config.toml
num_attention_heads = 11
num_key_value_heads = 11
norm_place = "pre"
positions = "learned"
tie_word_embeddings = true
init = "uniform"
init_std_qkv = 0.0288
init_std_up = 0.0288
beta1 = 0.9
lr_head = 0.00337
warmup_steps = 342
decay_fraction = 0.725
final_lr_fraction = 0.0
doc_mask = false
max_steps = 8162
Each number is 500 + 40 x the weight over its row's rms, rounded and kept within 0 to 999. Layers, rows and columns count from 0. Numbers have three digits each. The size before them is the row's rms in percent of the matrix's.

# layer 6 MLP down, 704x4224, rms 0.024, rows 200-413, columns 3392-3455
091:403500461486456411454505494508509515486476551457500494550544439528465500468506442511466489449469486473464474456440558469509509556425465457502486530468482433460488529578545485467526475523475512
101:476509484564517493513520503504521494531456540493521498423528572497525471531470433529536485517493481487459500478459486516569527511502441532594487562513567516572481571518468474458515425442446485
099:502553471551452491505514516567501514527524501556506568525489488531462566502500483510424453467499470599507514502464559479478562532476504473431508583516424496492440520446542475439441506599596541
095:521419510444512502475605482472506491462544536526541436561413475586514542512491478459443455519466474477518424526493491522521529486482525455434463495471473444546586392484514565559438532497497551
095:558485456459520492475413489556544571485575453451495508524541511479456456535555430505470489527431556528462390519551568490466539512501495500559493466551516560487476501580547492570496482514467472
096:459541492579497477495502493491515493495570485495459545428534485536468565418489572485587514432514451500451466521524445535466478464500520510483461485542486460570446523494517559398521441512439499
101:416528529458538421502500529543462544525534484431474540561409511470563531551522475490532492494486543542529520469520473532418508543448534524448454474513414588454450497453419491544510487485466555
097:468523591478495418464455504511519541526519433458515563552583507452491547504445430574481528499518505498442462500552485446453526541489508511527528485515551494477532463451525494469476464463523445
103:571487573509554461569537504521442532499548533535521603478477537501564478518422479576485501527488497621521488540533456422453524488508534482482446511488501464526543490402522618495486509540484474
099:597456529534493520462446496487507524405518502557406487496544516511518525538539500511465446517480436466488465495433469471555411564465493497529486545546566541631443462553531502515476440498428507
101:490547545497463511486413512520520480454516451533504515412486482480540479500467524538490446522503559552563494597473475526462426486425585505516515545523555586462550477435484505513478490530489553
099:456472499486493558470409455499513578478567490510525506546540509434397473466494520497457529526502462534582462456548565524542451453526455531437484483455525484504422513583551467460418472472500571
100:559510558479509510480494512406598487496494505477492466446501512500517463513507464467497519495552485510545490507434516547541515473446485520457509521552492475508463437479553541535554496512510495
100:421521490524492423481551535625513560515528525480482501506425531509509533496485487528488490469431506471491478531472576530577501479449501506526511549547459467474564496489573538490527570498498567
105:482435499605405497538487512628512549499527498461483484496594536460448531533578574482532529431483493530478448511504531482490484548501546422493462457518494561490503456555543530461445491447499498
098:473498495507512568461476497506449427441528456470465437458534490486444604430512520459528498520514537537488430515435493521498537483446426550596480517580514510479518529517535554479500479391497482
101:517468500567453637579503510470495540545554580522485452420451395552448538465494435469591496493428500478521539546492459497501438441479426491531551509537485508548414449519513507491433481569456496
092:481478394478491509440515456515524531543488515507497488502521495453534479538511477501481473495569503460478559502474571518515583568551516564480487494458533479531467502515514583456530534489500501
096:506456575509481487501475534523502478529421507475505464536499457571479517509540507480536520515611507456527499488555546475491458493508424548486480497466525501500435504470442530512491481491546533
095:529460550490532489543496519532491525541516493581441471450533544479518481481555540566506578419517493487520448525453505420472510539481513457460424546500535508473468433496493474475411413508523548
094:526472553479509437567487517464581520465424489455458434506468462460534550435444501500506433561448514526555371475531461497479468553503510494437461513535492488544491597533613586557543465518427512
099:394509493534545539514538490440504519442562483522510473497453489507420512470435513559492458498441471501550498485515508519538460598480479565486567502535489516607479484487461437482470439524518500
104:466423559523487505452476484483451457414519540506496513437456488492520530495465532504463456448592466432441520490441434559462604505525498465530506492462540502581531427498536620529489479484512481
095:464516447561525526487499462419477551528482418464462468456535436546474522555456509431579538521521485546420466490477545538500528436548465428505534501434526445540490522474527465519514527525429394
101:480504479503486457464527496587544493467461406450427479455548535475458457517497508489485518568549556440498542552552487414518509487480547544547524467479402623507513471482516527445509503506429543
103:430538491484496529515472514489458437494584544484496539449518496451468498464559509512460481469489415552545486570566562531472465565494485566499552525495455504471527540557419533497462560479523506
097:459569545490524504506504499421552607503474510534424486457540523501532535525521494483437493443504456518469463478498523531484518465444514467490519526493446560562524467493476495537465539487521491
101:436559546521526460537451515460464465521509476475545453493536506501560606518490542538555485465516507444505500508558434456545512411546518557512573456503474456483546446517578537613532569542455542
097:469424468531498481542425477495500500514463482524551495490397488418486536516519475530583425516553538487541475445524507498494539526526459594438571541507458504529565501475484444557506493493520542
100:477537443522459510473501504531510539507524486507438503453508479523515513487482512427514577509498542478497463532491577490437550547444500555545503427554483567464473473543466517465455473491539573
098:545446539541520542551456511479495469561524424475471452428551514490464531471466535479569470504483541565479546482477539451444493442452535450440513506548506457452518464514510528383494526513406583
097:479486480507479436515486478466498509535532541546437527479485510496534513516521557473467460568481477497533573494485531513536437495473474463508484542537426515537534539496447500458495469563497521
102:497507480464493526463508492479506496540558526468480457449422480567501535495468480573487479503511513401556495496519524538497485540465595559512436518460567465453569597504439441473544582516483482
102:545479557502478492499502505489502495485532420495517518492549461417454509520493448468432537510570436488456459427582504465404576425529512490478455515429593462469419507528476448521445471497477548
098:496558556529531459477462499538558457520444534423560528459544556469492466487469608488500441503534486621510505450473457480535510525457526532508480512515480462523489520477543462523489547444483451
095:528476473422540471501536491487516563498448511530486491468474575474513591468478462442456530505505506516547450469544512473493485446454450538479502520467532516511455495492477441461533517516439491
104:560516485468505415560477494490598524470501502561519538444567478496521517486522425495520467435524529455462522508450531547545484491542439527489511482648612533508490500461554512578530540556488551
099:540512512460486520434446468458428488521536508487496481510493496530391503484457588478568511499579474482474405460475504441458527555506541543516519508514534513500523561539531536509494468539500451
102:445459486455511437515414479498462537485524512557522524478396534507455483436493513528436503439517472524578502562485501445567463535514536468507491464478557499561512488421514430521545552476559496
097:494518442497456508485427470533519434473482507461467553458508522503588474490480507508490581511465531457453538551444467432509391478459577526472487518480523572576577448515492534544486481504509514
096:490460483487484538506554470530468589514480520465584495522453540502583589536498418451505527501498460468484589456488567480483502514582545586530547532561486512515471543523468500427532443507537528
085:538547520464477542561430592563550546559490484453433440456542565479507535511512504515471541541481492535495483604545454531528545398504559524506462464495455476494469501525528544510515483504491487
100:469492618518485569488514519530471492507505496465544486473545548586557511510487464502581507452549387503569482492493433513482459568489511459482551506449478494470490576420443588600480513486466475
097:452507552441487492492525506438547537498525533502508533511544518567495504503514549524557550521375491556503518433470462551468559478488504485425498510501483534524495418514529496497479453531518461
083:571499542462485482489441498483435505459528540477461463476542452496490490511503538478432472522446518466495535476498442478504400506501474587464536507473488493471495583462577412490474524547470504
100:465511455524514509483511507492455545403509417505457548521489545456450476518518557438493557515525479455466493487492497469502543474504555470494481536493490542507497416481476465520511517542473553
094:495538456470478476522555493477470519497531457534446500510522518538485562549504515500517515578527478547514506528498487473452531548588489507601531504502492584456460519509439507521545420548508516
101:539462508516459495481534525516442506559582531543654454608560453493514482513464492540567496561554472568503544439556524495508511491534512551503549473580489499528500485519436546527510537452514439
101:433512518521464457539482533410478423497410514511459466559441498515513563469506514516507514465554454501497432495500593463550473498480526530385532500545377560484431476534572492558457515465495544
100:517468496482511526417545505547534493493440465491436527481472522467578479541533464509572491451416555450494482546493531444462526483554446512476460447486534520504435491465490553424433504523448422
097:450424504545464561443508515593500530497478488507440484459480488535468518480434511480451535474592504480528615537483476570464463451537478505513501494517586476525505614490501446543465522429522493
101:524475523471502451492511508490532488482517523549481507466478507617398436471464496484575441434461619562512457487472522488553521362509484552582557544496581480469537519448545411450496504524550492
097:530568476537503424548588473587453504529549455551585531531530436497585496478535462462483473540455555483509445556487514488512559480410508512518475513500509594540559528519516475496467522484492473
099:542551518497518605492463484514490546413541487541559531495428492501542444503480496515463578520458539530557374492523608483509416422509493437515585430517504547469502489504502538575483524545463499
099:468528553484507477490494520522564524605392535489481517534506542441503641532471475511410496479514562441522546482491559504530470483563494526498522491554467482525443483533519553540437542470488377
104:513514409495502514515538487533533489475460483539524526600453496491527444507526453498511538501479496489458429493498489484542456616510538570475483525503526493477481518522501498530465513503593516
102:539509486545529475460607499543460490521420507516500507513507518472489528524517455513572553511538464533464522407540567543469527432475496444548524502514533540446481453495494469604554502584484512
107:455550557529499463486449500477484518545548565579499525531501454518499523516487492480502446519494458534494489518536491527478556516488437488553482520465491511437430478518488514479483532596513567
104:491455484524559460595489497517515515579483564485503514451506557489482552537434476443515442483492522588507495591497553502464529435486536510464540465484553475570505570527445548543484504470461410
099:446440496499517542487481526578515408454453460554470507504528465498471517461483494524542524455483591514474547499515509432459480532538509483476479509467471438538555446481530487435485482471489502
101:496470515548463489521480488476524409501453469590518523504483457476555485463544471502533510528483364493446517558455507520529508507511574500388528573585504469527489441527467531463484526498567508
096:418479514533535536516537489506444582461449480425481506492480519476522547572476526518469534500574521484584561513449498395526446505527563490471499530559479460510391448567569468512497522506494454
102:540484516458491487486395502508473527465525565550513522560398517543495522516512484458449566498506511458491563570457441425610473465539564530572510512611547502522545504535552566422575531463509474
096:463501496524504461509562496518582523454592528526477511495547497560529458479522509552508429551513462483536540477442450491543456509524508460506492469576629501460490509533565488511477508527523501
098:533528502492473525541506507462557483508490555485431537493503430462489452483488497512444582467578486479558465573430462538503514529606520569491419557438503517479513472545525481482517478572513476
095:596434472473502489536501509528422513516471539499445535471444541526493476492483465504507547615476520500466483580471531482514433416573493492537490526506506492561497559475513443486503532568493465
103:522534496466459492520444495511407566459575460524463541544507482531396503463542462502437438570401472535475524506500453483495534518489525452471473512601633570527512480517531458424563479485411511
101:525520512530494522532475493510524469525544487463566481552533501524530483435476457487516505561509503470467552533505437424566466519509504544477429508441507559430486498451461489430536537452481450
106:475436498454497461518560482447481493552493524506530472487490481453492508454464454518490495551413464458468460498406498552433487475491482472487559469553490517486431543581506551502445530471572539
095:548470438534505581535507525497532427505481576518503507444533531485528476515507507466535470475524592486425558463543444523508521521479447528462479541556498477467461489543455445492522480518505526
099:565442479541483471514482511560507476545490475434458486456476493496514541502531571529524578505475506542543465509558476506542515469504498500555528562539470516572518480441497512490544520499428435
098:549496455528488538512499501505488487504460499423542577570437566542552513539467490473566482430426464582477470465474523413509540450482576471508509451498425569452486539437535465358520449474506507
093:485573477451487566455478465520490445452525490494568431456535467475510556494465425520565511458573494492520425474502513514581535504454500414440472446432459542450411559495544486547475508508493443
102:542554539483490526511580499451469463503470464509522488555505506505522470452481525497596428428556451528534503423468517535487461508453465508435521512498535516511529521503491545565462471498548491
099:493530554499504521528513494488538549590592496528437536463512477441502542481507470497508500519585479555479530455480524588551457483502542562453488515566447544404500593507511499414471530501503449
095:422574463482496424492498501464478560487492508470498466486509511458493554462478502448445509508493459495452476581476458487477501511468513489509562515510519539498532527538478564518522438450534559
101:462482554565480471395502506645595535486506490498499499488521524619413543488505497515501556426514496588483557497495599493521471405495447420485484497480480419426560505490497567444474534566471486
095:551405446489533449519490499487507426441470454458540527483441444473562546466454519518507458492519466493597510478575449556547502486515491502479510475526448512459452474497484505602493441475526508
096:500459484511486511501547464476531491544519571532460506553442463552467493522490463494479473543474507533492524516519530508518569533492482485485512506464519573543487514500568456500548500444514479
100:574467497444511486541499491453464506530506521467508513597467502461584540450397537510469481492550459539505498474474478525530458516552420490497478456510459500498612477550490570476484510524524447
098:390402514519513492480498492580501532459481490480584546475535549474584533490461449459491463492446486471484478513501469603490518552481503425576427503459480547411419508520512482508487552487531454
087:500495500529520505522561504508411558605491510481495474466542446518463544423536481489563472520460464490500497519502617501545503482468520464448549523464460445423518559445476584462538547498449557
101:548477479480450469583435496418504484517502561537511606588537456529463438548547457517498496482683480520465545426537536478434531398484473464473452458492487518501540564474521561537455435425499510
097:539505461440508451518460504573554489469538463511498504588418514548503530478425519465535522491503511550557482489502544516468526429533536503501498486490475510383592513524572545476576468522504502
103:538489545473473510476550498479508520521497578495503487480463470541544394471507548469470446475548543515488481474492488534528437534498457522515454448505558502572515576438505454518540489557442490
100:460496549398523514517526552443485405515421502537536545520514594555507494439487549525552547474561585472484450480553531487558485604515511558532543516511531492557404486495513533475467458468529505
103:497474513483439502490475517475516547546495524524568540480451556543562517495512478492495465523488514506530564506462554590517419620603491548558482501475528472517464529461534559502501463495526494
093:501516406530487491504554503419502541556456405483556455553488537498484481499478486529464534415524502527468501443483472461524482523512502520543537515515482470481514532544482584487500488439494438
100:477485550557519463450573504402605536524545480489574480471495457491470508476445483497530511485550506488469541423409570532476506432520459578519515504511486443537473535545435498524519485508577466
101:489470511495505575524477471541502481536525447535511486522500478525498486510479449503492525531548488434475484358453493555478499589518496493479451496501533499450526552583424517462453437508513472
103:530436494459485460458430491452509532542461529539460494541530477473470475497499482469462548528480413483497510499518493494557406518501521508490430564489511444627490438420442556547476517528450481
093:500487492504481456493539488487479487459540539571510506475559492514474445487465400500507465505544492515511503474513531505512501483509509495416471501531496544493453503415428428495493462457569514
097:465481445529488471471471515493480526506536557528519470458548522507453549540500484514520454499413545521461511554486512480522496461475526576487447517502503528516512557445517584558515470559503512
099:463440521477523516547482501551532496508448483469445481549532479445555483505576522506572493387512496459551557570556502473508505490524548536579454512474531535514504452429447536572514595507553481
104:510412540413519506511524502483556420460599507493520479565491470438527414568547545448446584462451453448513541474488501554484445498536484493448520456507480506501401506466547464452509479530511507
102:514473469525504456449513492515488520502519446493494554502505580499486507505423378474430535496502562506559594488469454480578511488515464458464497528535539475436554504502496514480536520506467539
094:483485469570484514528554460513430517541479483516564521465521539519532486471451496483459420506530538561484507511432533545495459544512498515468587494499456528518495491456534547529542519495498512
098:492505506510484503491509506521624484511457575549524424454394477531520484507492475501508521465527511505438503483483463522491543501467492455434491477516482492418512481441491524609533566448510529
094:471482572506456477513578480456448467509463565563496487555519482498470507553471465476433477568471490490459539528512532522513487495410523524514507535434537435553593520516496480437536468482532430
093:490538453539540557507506494483538504548558428492553431523534461504526515541531490519483501520464561492491494527507494441554506593567536548464532532510435536497420484492522462431567488516423517
098:445511571540496489553542510422485544496504473432525481419506425486605529453524464541425447503499422546527457514545524472481454420458519562479422514550478439475562513549454456512549505507440482
096:491482563473477598528458519466506516516529449445465439539480539517464614470487523531513564502468497521592468474548493467524489527512546488507514538572518512538441412551525479423531502543486531
106:518547506434548438530523548506496500496508557484539507520506478496525382520456484494489557539502475523526569483499513471504478579525450507460506457590352499481489489533484495477585483523481514
101:600478575475526507429445524530556514581535572528557503488410518476536496538525485517461497500564497549501473503595472514568538527583503489466481492445452534520456472493486506482493478546560423
098:468509531546469497452535515517440394469551541488558482548490544547471457503515535539539515408486566529563458418539509467536493440474459530487511398452498535416518543464469511517547472532514494
103:401587521508518477506538553485521507532503487456441465495536482534491484451511492459495500493546541504499476553594545560523487607476528511482515440524529444412567451551505476487557525549476442
106:515443413489479484517495501543531472582529499514488524503544493425419442529544353582583586477466471443492526521532483506547563478495528532518534499458533412513509487547497478490521566489521506
095:445526536518511451480518500558473508564509478525388536496546529551482477457516510497507576556501538508560554554577512513473417379495481517536496522429506551433483551515536444425551492456545519
098:602431538552499533524482509480551490472462558476484502568522508515496443537541545505552488354451535464496541508525394439551503515461460539494516481457493519498473539585496536641525495508509472
101:529468508536491518510543475532478451515466471510526524521529494516560500507499468532458532499496495469483654510448533560494523575470480544473428490437576501567572529507485478503509491524449491
105:492536446490508541500514494491478475503459588559487404475537428522552500503430517527479509483492464464473578501538525558435517485473494462492544489531497510448439417492441448517497515516465423
106:494504521550454578446480476493521467486514438476479505509506492454430479475492519519475466478541447555477574551525460418453473430404480492490529583515462503425476513460444469509487506470507534
096:442540474513530498474514500447442505526541458423532487473587447467533444508475456511530543502444496445530495552487459539522496461491541529489569487493536589519554506450460501503566514556526543
097:498504452483528473462452507527538505528559475464525461463514514544557514443506495487606540476477498525524490471561592490503525489487555497500563511531564500429479456475509493473547494490494500
100:512487455547519516548570462507518465501597532523485494508503552518403534496476512512544576495469452527529546398515531510505423543491496471473456586496524568469462547472425489494532571534486437
101:515515559493487528489511511550485559431435514510495470478476582481472453537503484539548551471551525522505480445517531539527474549465520490432511500452506464484562418515536497426495510531469484
103:500586482540519454544490495437484469478529454431464445499458480536476497507538530501536513524515522506465519566493503474517483583524535483516450507526614401487496564488566512394487503539475487
102:437529478484536510452489491486443495504526513473533437480479452470571443439506502526481554521486483594528512522491439514461501477503484414527500428477522567505489336505546534512512542492457515
142:440492518428526549543492648411504541562510479491495551487527493465514497475413538488498537471477477554474540539479448514472461495482535485459520512499440488547453493468487489502462502504483453
098:542526502498529456543462514509506537506439500511431534524514504546539467587502566538537563581522477482514513457457497542486486500506484549512453478502490511533441472476503615500520427544516427
101:485532514477486486412523469487558471482416551509491455504445486440524440526496508514568507511375443480503538589508504509542509523512481532562494520461515524500469442571473446522449495482503577
093:460517549550515429588598498508486449528511486517502493585601535481562461424486529536474464492545492490521452574439448505494508484458492534461462528560531481437509580516476454477520507487499471
096:526503444431535568483458505496478454462461544539500485554488454466486516535448550534538568423488463510517460539479467445502430539461490457503529550550492475394371541490487463470564491486533516
102:481460469530534518518522512500472510473451496406511497577583551469452459467543480464479524473507506542526462485477473557452574455549437522484482532504451479440564502592496503587495467492433576
098:558504474532495471404517503525529524546527417487477485472512528482507457565591463517510488567505498583462494444476520473467626496449442569460450582526588456505571467456438496478531510503504445
104:484444570522432488518489473541441508490506506553546456496515489542483558490457460459498534533540426447538508499490452513471496528508431420500474488506491487474490443505547539539500513571492493
102:566549518541498473415492593567590427580586500533507524503480518464480513510503493526483525516550506478472459493558545435528520498514467512564538546480502446465407478545558462482590523548537527
096:488534507522496506504585488479470495480559452504535416482509532472493444475587501507571553531440532496458460506496500455509358532550491523478479495483488435485464498496484575534518534539520449
099:515504439492484471524593518451550518503542512562502481429496497480508471454540436549448471556450515478566530488482483475521597502547506512451573559529479481507576480539518489523530454553504571
098:411516556454488540447517514504465507515433494491453580556465590493548468457474518515493497590516468531484523509457494521506467456510504535426553581456502475465518465537417421521467527442491484
090:466458485559492487426550499564429371526478522516539470549513546477489523606604547506426449595639583528492500480542451553428513538449482458444520530489484555471495443529480474517453506486507595
099:596501442455511504453460495527449477462483473564495537514456475536517537514476454548466485529498482527525544482498476529489499564479487504463540468508615486549427457438479469460514498570507452
101:470531534531499530481484525460447584461459551533516492464492507543493439538518477497567550550487504545542505424511427560437515443470496502427487518596678488594557483447607507506470501489476491
100:555476534507486565483570474578491518540534484540508468501456499503555514501477535474480390511548485433480475391476493529546548464490460507498496533517527432502523478538502475401522466457554555
095:532546483477555507536553496453507455481492565505521487542490528580503450476500566523457547491510458510498492506515494450513455480476555537508445506577509478523533488470509428581496474467545447
103:433426479503514461508558457548435538443491506496415564467480494603468506516494428506523415481503468517488491497481542504497500545482480454476476424560457488507515549552508512577405465532524526
095:525463445438525491474492492438514476544537500519566497455450469461479454406486500490486515549562438484519555516521468508452563407451512474546493489515471520565476501474500472487516486470502452
098:539494477455516478464514509446477432526540456516500467498521452524520444475520530521496569525541529501485484550462587495488494506471510501588519453545498512542506455551504509563549505515527570
098:458480428527498474481567469536493491481538499463415470543516470478503523470491560513464545482444546535480532500543528494550519437548479468459538524511519532565513463545536543397478560473546488
099:495522583525489501531484519533539508494535443499452522460504484551507506529478472575484516427494490506487553491423499438548531507541497508503562484545608518440536469491516373467498508511468470
102:471482574497535463494502500466498516468553477529579511503555572523509493505476500507476538495409522499456535460493473522485519505481470491506565495564487448437472531486479535552534525463548545
098:530503454549501479502458489483553484440402588510491491500465438496471435509479497517522513486506504344522489536447509485585489526491535558489523479490543451493546522526432525503464502596566504
096:447494517571503472517480518391503445540442528470506453547500489474451531542503555497520566487548523445555462469565502446464565491461457527505531493523447461449465480493514466512543481524517480
094:469496512544509540505595507520592513505471512479518535449534511475618478439508461517494515513549538418530460497542543521544552489409504496476465595496471492460475506476526510515482475511475523
103:528458503440473554457413498527460411392488403504466449468431558435493504426554603448532507546496494524485504381495456516472526533499475469489498460422437492469466475541506559489425480489541551
096:532545501435444587473591490470518426552541557473544493465533447510441505537517497487533519454435549496481473491514459555492437515480521477489547455429430463537510411445506520553437599507584476
104:409468515475519527482485451503515506496533508479473554574500479423521498506467531548473505528470501596484519484502511536457551457494567516506478548539530606532535586432402488491489523515560472
103:508481532567547527472505495523448616513486463570465479528573515411527419524525461504518505502500472488526413481503498483452437484466474470459498530499519462525514474491555536437504462485469454
094:551484567489517459387484539442512515478507512467555537469511524453450495536488498526528549510539545424509559491476508514506417549513414576488494557553461471542518419500478565544503498549511556
103:515573500575534534517528514560514537485563449534472452538465489541511565471555514464492557500528546470478526452464526528452492513528488418500500501443469490490520478479500513515589542490474463
098:561492527483459440456493528499514506498539519526502573515505494550447539483480554498500514499508525536463472561550552503455495449506482523467565528499609441565484531515523424536413505508521528
098:519472485463502424472465495450543448479525578436483493501479496553429472501486414493404492513522462477545546453459427527542434514519524556538540504489503403516474451507465410441571554436465451
094:434547485539517501538472529525493480519519469520576507476519492467480565509474490552479587482437541476503524543551520502443515519497498481537441417494423470467530470545552464424513526541509507
095:450548502518452467529484496522525482453523476552515538499423553464472499502540494456533454548442486454557526458445542483461584433443534482514430488458458485488561417521482492600506572550490507
099:485466472488472532482496510467554486510532524518496436554479420567474486531513517442517522503483484497541529479531489514441537429436475467592501491484402519505458430532468474504457540471593562
093:445467499545494480504476483528478481547450493524550457515485513534551451521508574468419489476425533470484517502479501539473499474555554485507513536517468593536517509516528544529515531475548537
100:553461535580498550456490523567480487475505532481446512471472540421461472532532540422570541394503445497536468396424554520504487492502520526572493517498475498471504446453502462487501546464450505
106:538552421440470557436496560555566534511506541460485547439409466485456576597486511434454568473461461433525501532552508523511547662497507449576501488527516473487471497445542586475447580471446476
092:512451461458480514555487514524489499465632500483500440446452489544409463443390538489561460482445468509543520479533481515509504528420476581513507553538421549409491486566541402572564498493502470
101:573481386564495439545502496568486522442510471533430519445516530435449545482454476523476472401489526473529465501461465450522456604530529477522527458460473465501531528495492504473384459560507560
099:394505445430479524539531493401469542505529488485483502488465519524497538433421539464530433463495487559461505545455507453516430450478501510595462558501468549566527479450490474450460460507422458
084:603506470505489453493512473504421492500446506495540438452466454436459511537502525494548451532550482544476486461420499512486560530441503489509458588546511443521606553504576482513438519465500490
097:540483483509498468534587498420435472514502441496535460533498489483532442484531548492506483471481468588498492514520513523499535462457441449492522474561577516454504502519547490548497514568453466
098:528512491507443485479516403494529506425506503529490509535410541535509510503474532440504528533494563523472455499526506552418476494521498454502528503557519513414520495493498546541495502552511533
100:489509446444494467570456493492486486461467527502543551568544518502537544581432530461430451451409528576459514521422491496432573538417505547510522466510501485508518545506446528623498515478476477
094:513585527522504473452490519493489544527499525436619539552540527426508489445551596506461470473462507542526431513484486540559579489547487519519510498511513546481508444462470494563494494501486492
092:609500503455468486531471491455496477496475513488473495573412456518467532468491555523534502478516512461506493509499490526479418496447474613497443498485485496549538493481516481473508510486526566
091:474484477505497494547409533539474485543411524494513507490492483528475530401545493464484440545542497486473510505464511500504476523531465522533530446495512550447527502510475484522505519488471521
095:473548487491451527537486473488504474469441488423514567518509524493551488518503528515532543568553486464497526456472517614549532479460480549560544501546566450523539587481513456452505448499480481
103:566460508459504358523542492474563429488510545563526540567555408481561575474547574473521443434524483465604572484496432557562407506458509554606550510490611588449496436529505429526491578494494458
102:546502503494506464480512488500464553506431568518477491458449575536553481510517495423516497508462511460586480521474442536506490533484512480532486519407535487515503511508509603455489516528471566
095:563432462509473491584455473381577430485503496588428489468533492478498526416499587550511476506623513545462464513523520508528555485563506486474489486510510465571522513478472471493514500570629485
098:494499489506530574513523518428469500491494521446519486475432520475486496509468524501495554488480537492495566483527597596504533510464530562483433507493527518478454516482488465444436491509512508
098:364511490505539510485424481416532497454579497557449470574563591567544460429530485520498484503538559539461451607543488466507499498452474545483536525532502564506446508410497446477492557547521519
098:544509495533499468473536484520484484509451503486524483532493507571620548504441474563451516522606468473498459556484497543547536465572525482548494527526543509467496419429493483662500547475538471
093:484447448451492496553523496449552517528538506491517467502541485534510473498498455464475515468513493500431365489495471506467538572546447470466501511489504498495496535539508526499472464503487548
106:450498498467504523486526510563470488527476477488449487490502503484514493469494516476530450524487461487477464524504434501454529447453545460472473471521498500460458522509447490464495505506527560
103:547491480501543448489528494585504488465570500491516487453541519495406502552438466515532484493488523523520527492539514508593515468391509465493496482410573506494496490445447474551527480523519468
099:380518526487489476517542495542552528529514553537604494518538527521452517522502580526528501525438468467503522504478536509545526450397543557503524540500582447514573547453517428461548431504545511
100:515467524540489516481555483458446508505399467428452441533523421477449505514522524415517495471475496522473505500548415456510490495494494412484505483574432557558522509514473486442483514515469440
099:522497541486530470484419481555412532478510432555495507545543578555491495500509539466461520603476534486514578509448475516476527539533518515504451514418505494488542530509477475508501467540544471
096:530499530464530515571490538437490541520436450385492469476427527526470560508551541503518512539575569493490529457508500470387521510430499489457530471455458496454535513524508531484477548426520410
109:482436457485510466479456523417547471489533495571488457522450559458512528511563567522530525407542535537405467487512543512484530491515464441513466496505448455486549612517536490493564402517458465
098:393498539516502455497538502488498477483454493474423486491485482433518489535463500561536462586631461594502486512492551456478528622528488512493514516518474509449419460560481547438505519507530542
100:508523515512469494560468503457451542474499520467491506425466515482474461554537457503441516515514496540509428549490492496493519489485448458504465452517476618513512452497485517524428532548578542
099:498510474543500567488527476536520491553493508491559524514520400533459526504474459473475478488569508494533505491500516513521506438532519523485470482493524468481438495452456550549518475472531510
089:415593543476512496444486502535410481543425501471485452590434476471555493587533520589586490474473496533507468503555541498460459527514478553448494478559509493616526500489439528517457545499479469
100:558489444505481582522475472488515446430565496450535518482472458552575551495527521527488644545494530513479439435472504443501497573543518488452443569540493537489472599509488529542516490486481533
099:505508532519525491406530495536508544485539442460482523467398521567459555490569522527513504488526497470479513454479495518505454602560478457514455459497476504475447484560544518483486530564428536
101:502514476434476497444477502546501486506559484430510513454544498460497508537487476532541525441479401504541568542453413479432443628472510469521478475587451455512504467461486493441575476497482482
102:538473450565482457534477466470504496449519474514492430591473492453560471410444488477498422504433550480470436556569488510519493485481524537503534470503488464461486580442512435481472497450492477
097:591491483479536459411520469510516526464480460519496533569470469545510464541422544577437475512503525512557536542488425549497485510484495511567509456456490477478417514478484532566485510501478552
094:576548444552503435493551485649492536481558425534448490509490522434487532588500530480496495500457522485524469472502637459489479513515494536527518460499474539472512551474444502519478478524549496
099:511481497491477500562473473479499488521491493476417561478532539545509506499475485475390516580456517569514498469557478542510487486478497518544455487473499508428579532512499458481518521473540521
114:496468505440449487479476487473532473486488491520472506459480514607518571519484494490471498548531453447532525457584506563480476444547508510531481477517504497505511443464521536526507492529508454
099:482499475471456491531470516418491519478522490508532466526513422514507618444523523507500489510485503545500463468526468466540541428489522562551559516420450495510387457491470548480472482515437507
099:553464456479489426492522487425491504507519480569488500478453483427526509489528455505471524490434456500541507489530549535507453530447460597439416491449472480487584498520431512555508470467497416
096:470455479557483517437471492521566571483528506444494504528469467465495488542536417446458501517518523496504427536534460500445457482535485423504449527484523493570502495546504484475514519564420494
096:522481474489472430478513479535488436508542492510517519548485445496485540501461484460454437535500460525435496487456576491558544572493530548570525502493490487488518480499494530443489550495486481
094:508490492516450505488513499478511521531482556559494492552446505513424539536561528495443588497504594513556534521532492411455447518469540586486494512415462539533570507482480441574500565489487512
096:442535524480528414487478503542501459481592434496522498544468481490447548502487430503606552514441547548489500492545564465425579526552491495504490495485509462478542510487502586495486490525454526
095:503515478477469476504436486489552439493490465488422501508534440477508504527568527473469505526449496524547508554463510524488355523558537490502491562479607468536524502499484507518485516549569494
100:501416438476499493536538498551417550460477492442423476558468586514381497484553538516416497477438535582488570509496509419515528461534523522492543443514480465464561417451494367460581506505438508
100:465489505536499454503487444472545459562472498506465510463545504463488529505487462583523486549507524439488525491451491539483591415550504458356486536450569506534528540457435466491517572472519544
101:519530408509510427520483488437522512461513500501551565427496524494604636462512529534543484542467498499513557477494449450515497573477503448571480462469560521517462474490510540552530538529501510
098:552438490454472484455477490472514431472549503543454502467500516494576485538519430470494436484508496476540519537488480473452463544444455562498462492498440521515482449555491503495510542451528398
093:503461480490546550536505496490559473533533507474539487508512498554462494530491500549485498529458569447532477463454414458584566454511496468471498471495496553555502495502519511588518459578459447
096:519514455442500552487469490495483469477513556460502496532535542500517509526517431493468544599549498527480496459524467506541523546527493510434507548478487484581498443485519554550477537457524494
062:504509436571510545496507412485501537449477461498479526513501526509509552521555552501542528485502526493465399450552491512496507483527499466523488526553524520569608569523553484522531504515478458
096:494500431456494549403396498488383530510503543452492546498469485513457531500474457534579546516610481559460541503548461496461407461501471446553448502496522558503552514498463569535428529500462476
096:505501503577463486512473529538448451482439539484549515535486540404414528430528494502482492490480504499503496418480565536520517527460472435577545526480517514482501527499583467511537554480445455
100:437563525512521534493481511520409518511395488528566477511590432484480470534545506495433467455491518473448505483515476514570529599525480489590518523428416517506504508391463492586493548502505542
102:471503514435509442590468494584504511575511491502498467547421518528474509471512450392431500502433454489520543523488552439457533524470567547449485434489588535485506459500559482552509572516471491
103:481504511510519564442515529471439470492433585543516513535502438563542523482440565444400502486495487573473523512537457460499447537485506469502458549496418530529475509518528466533477460507599482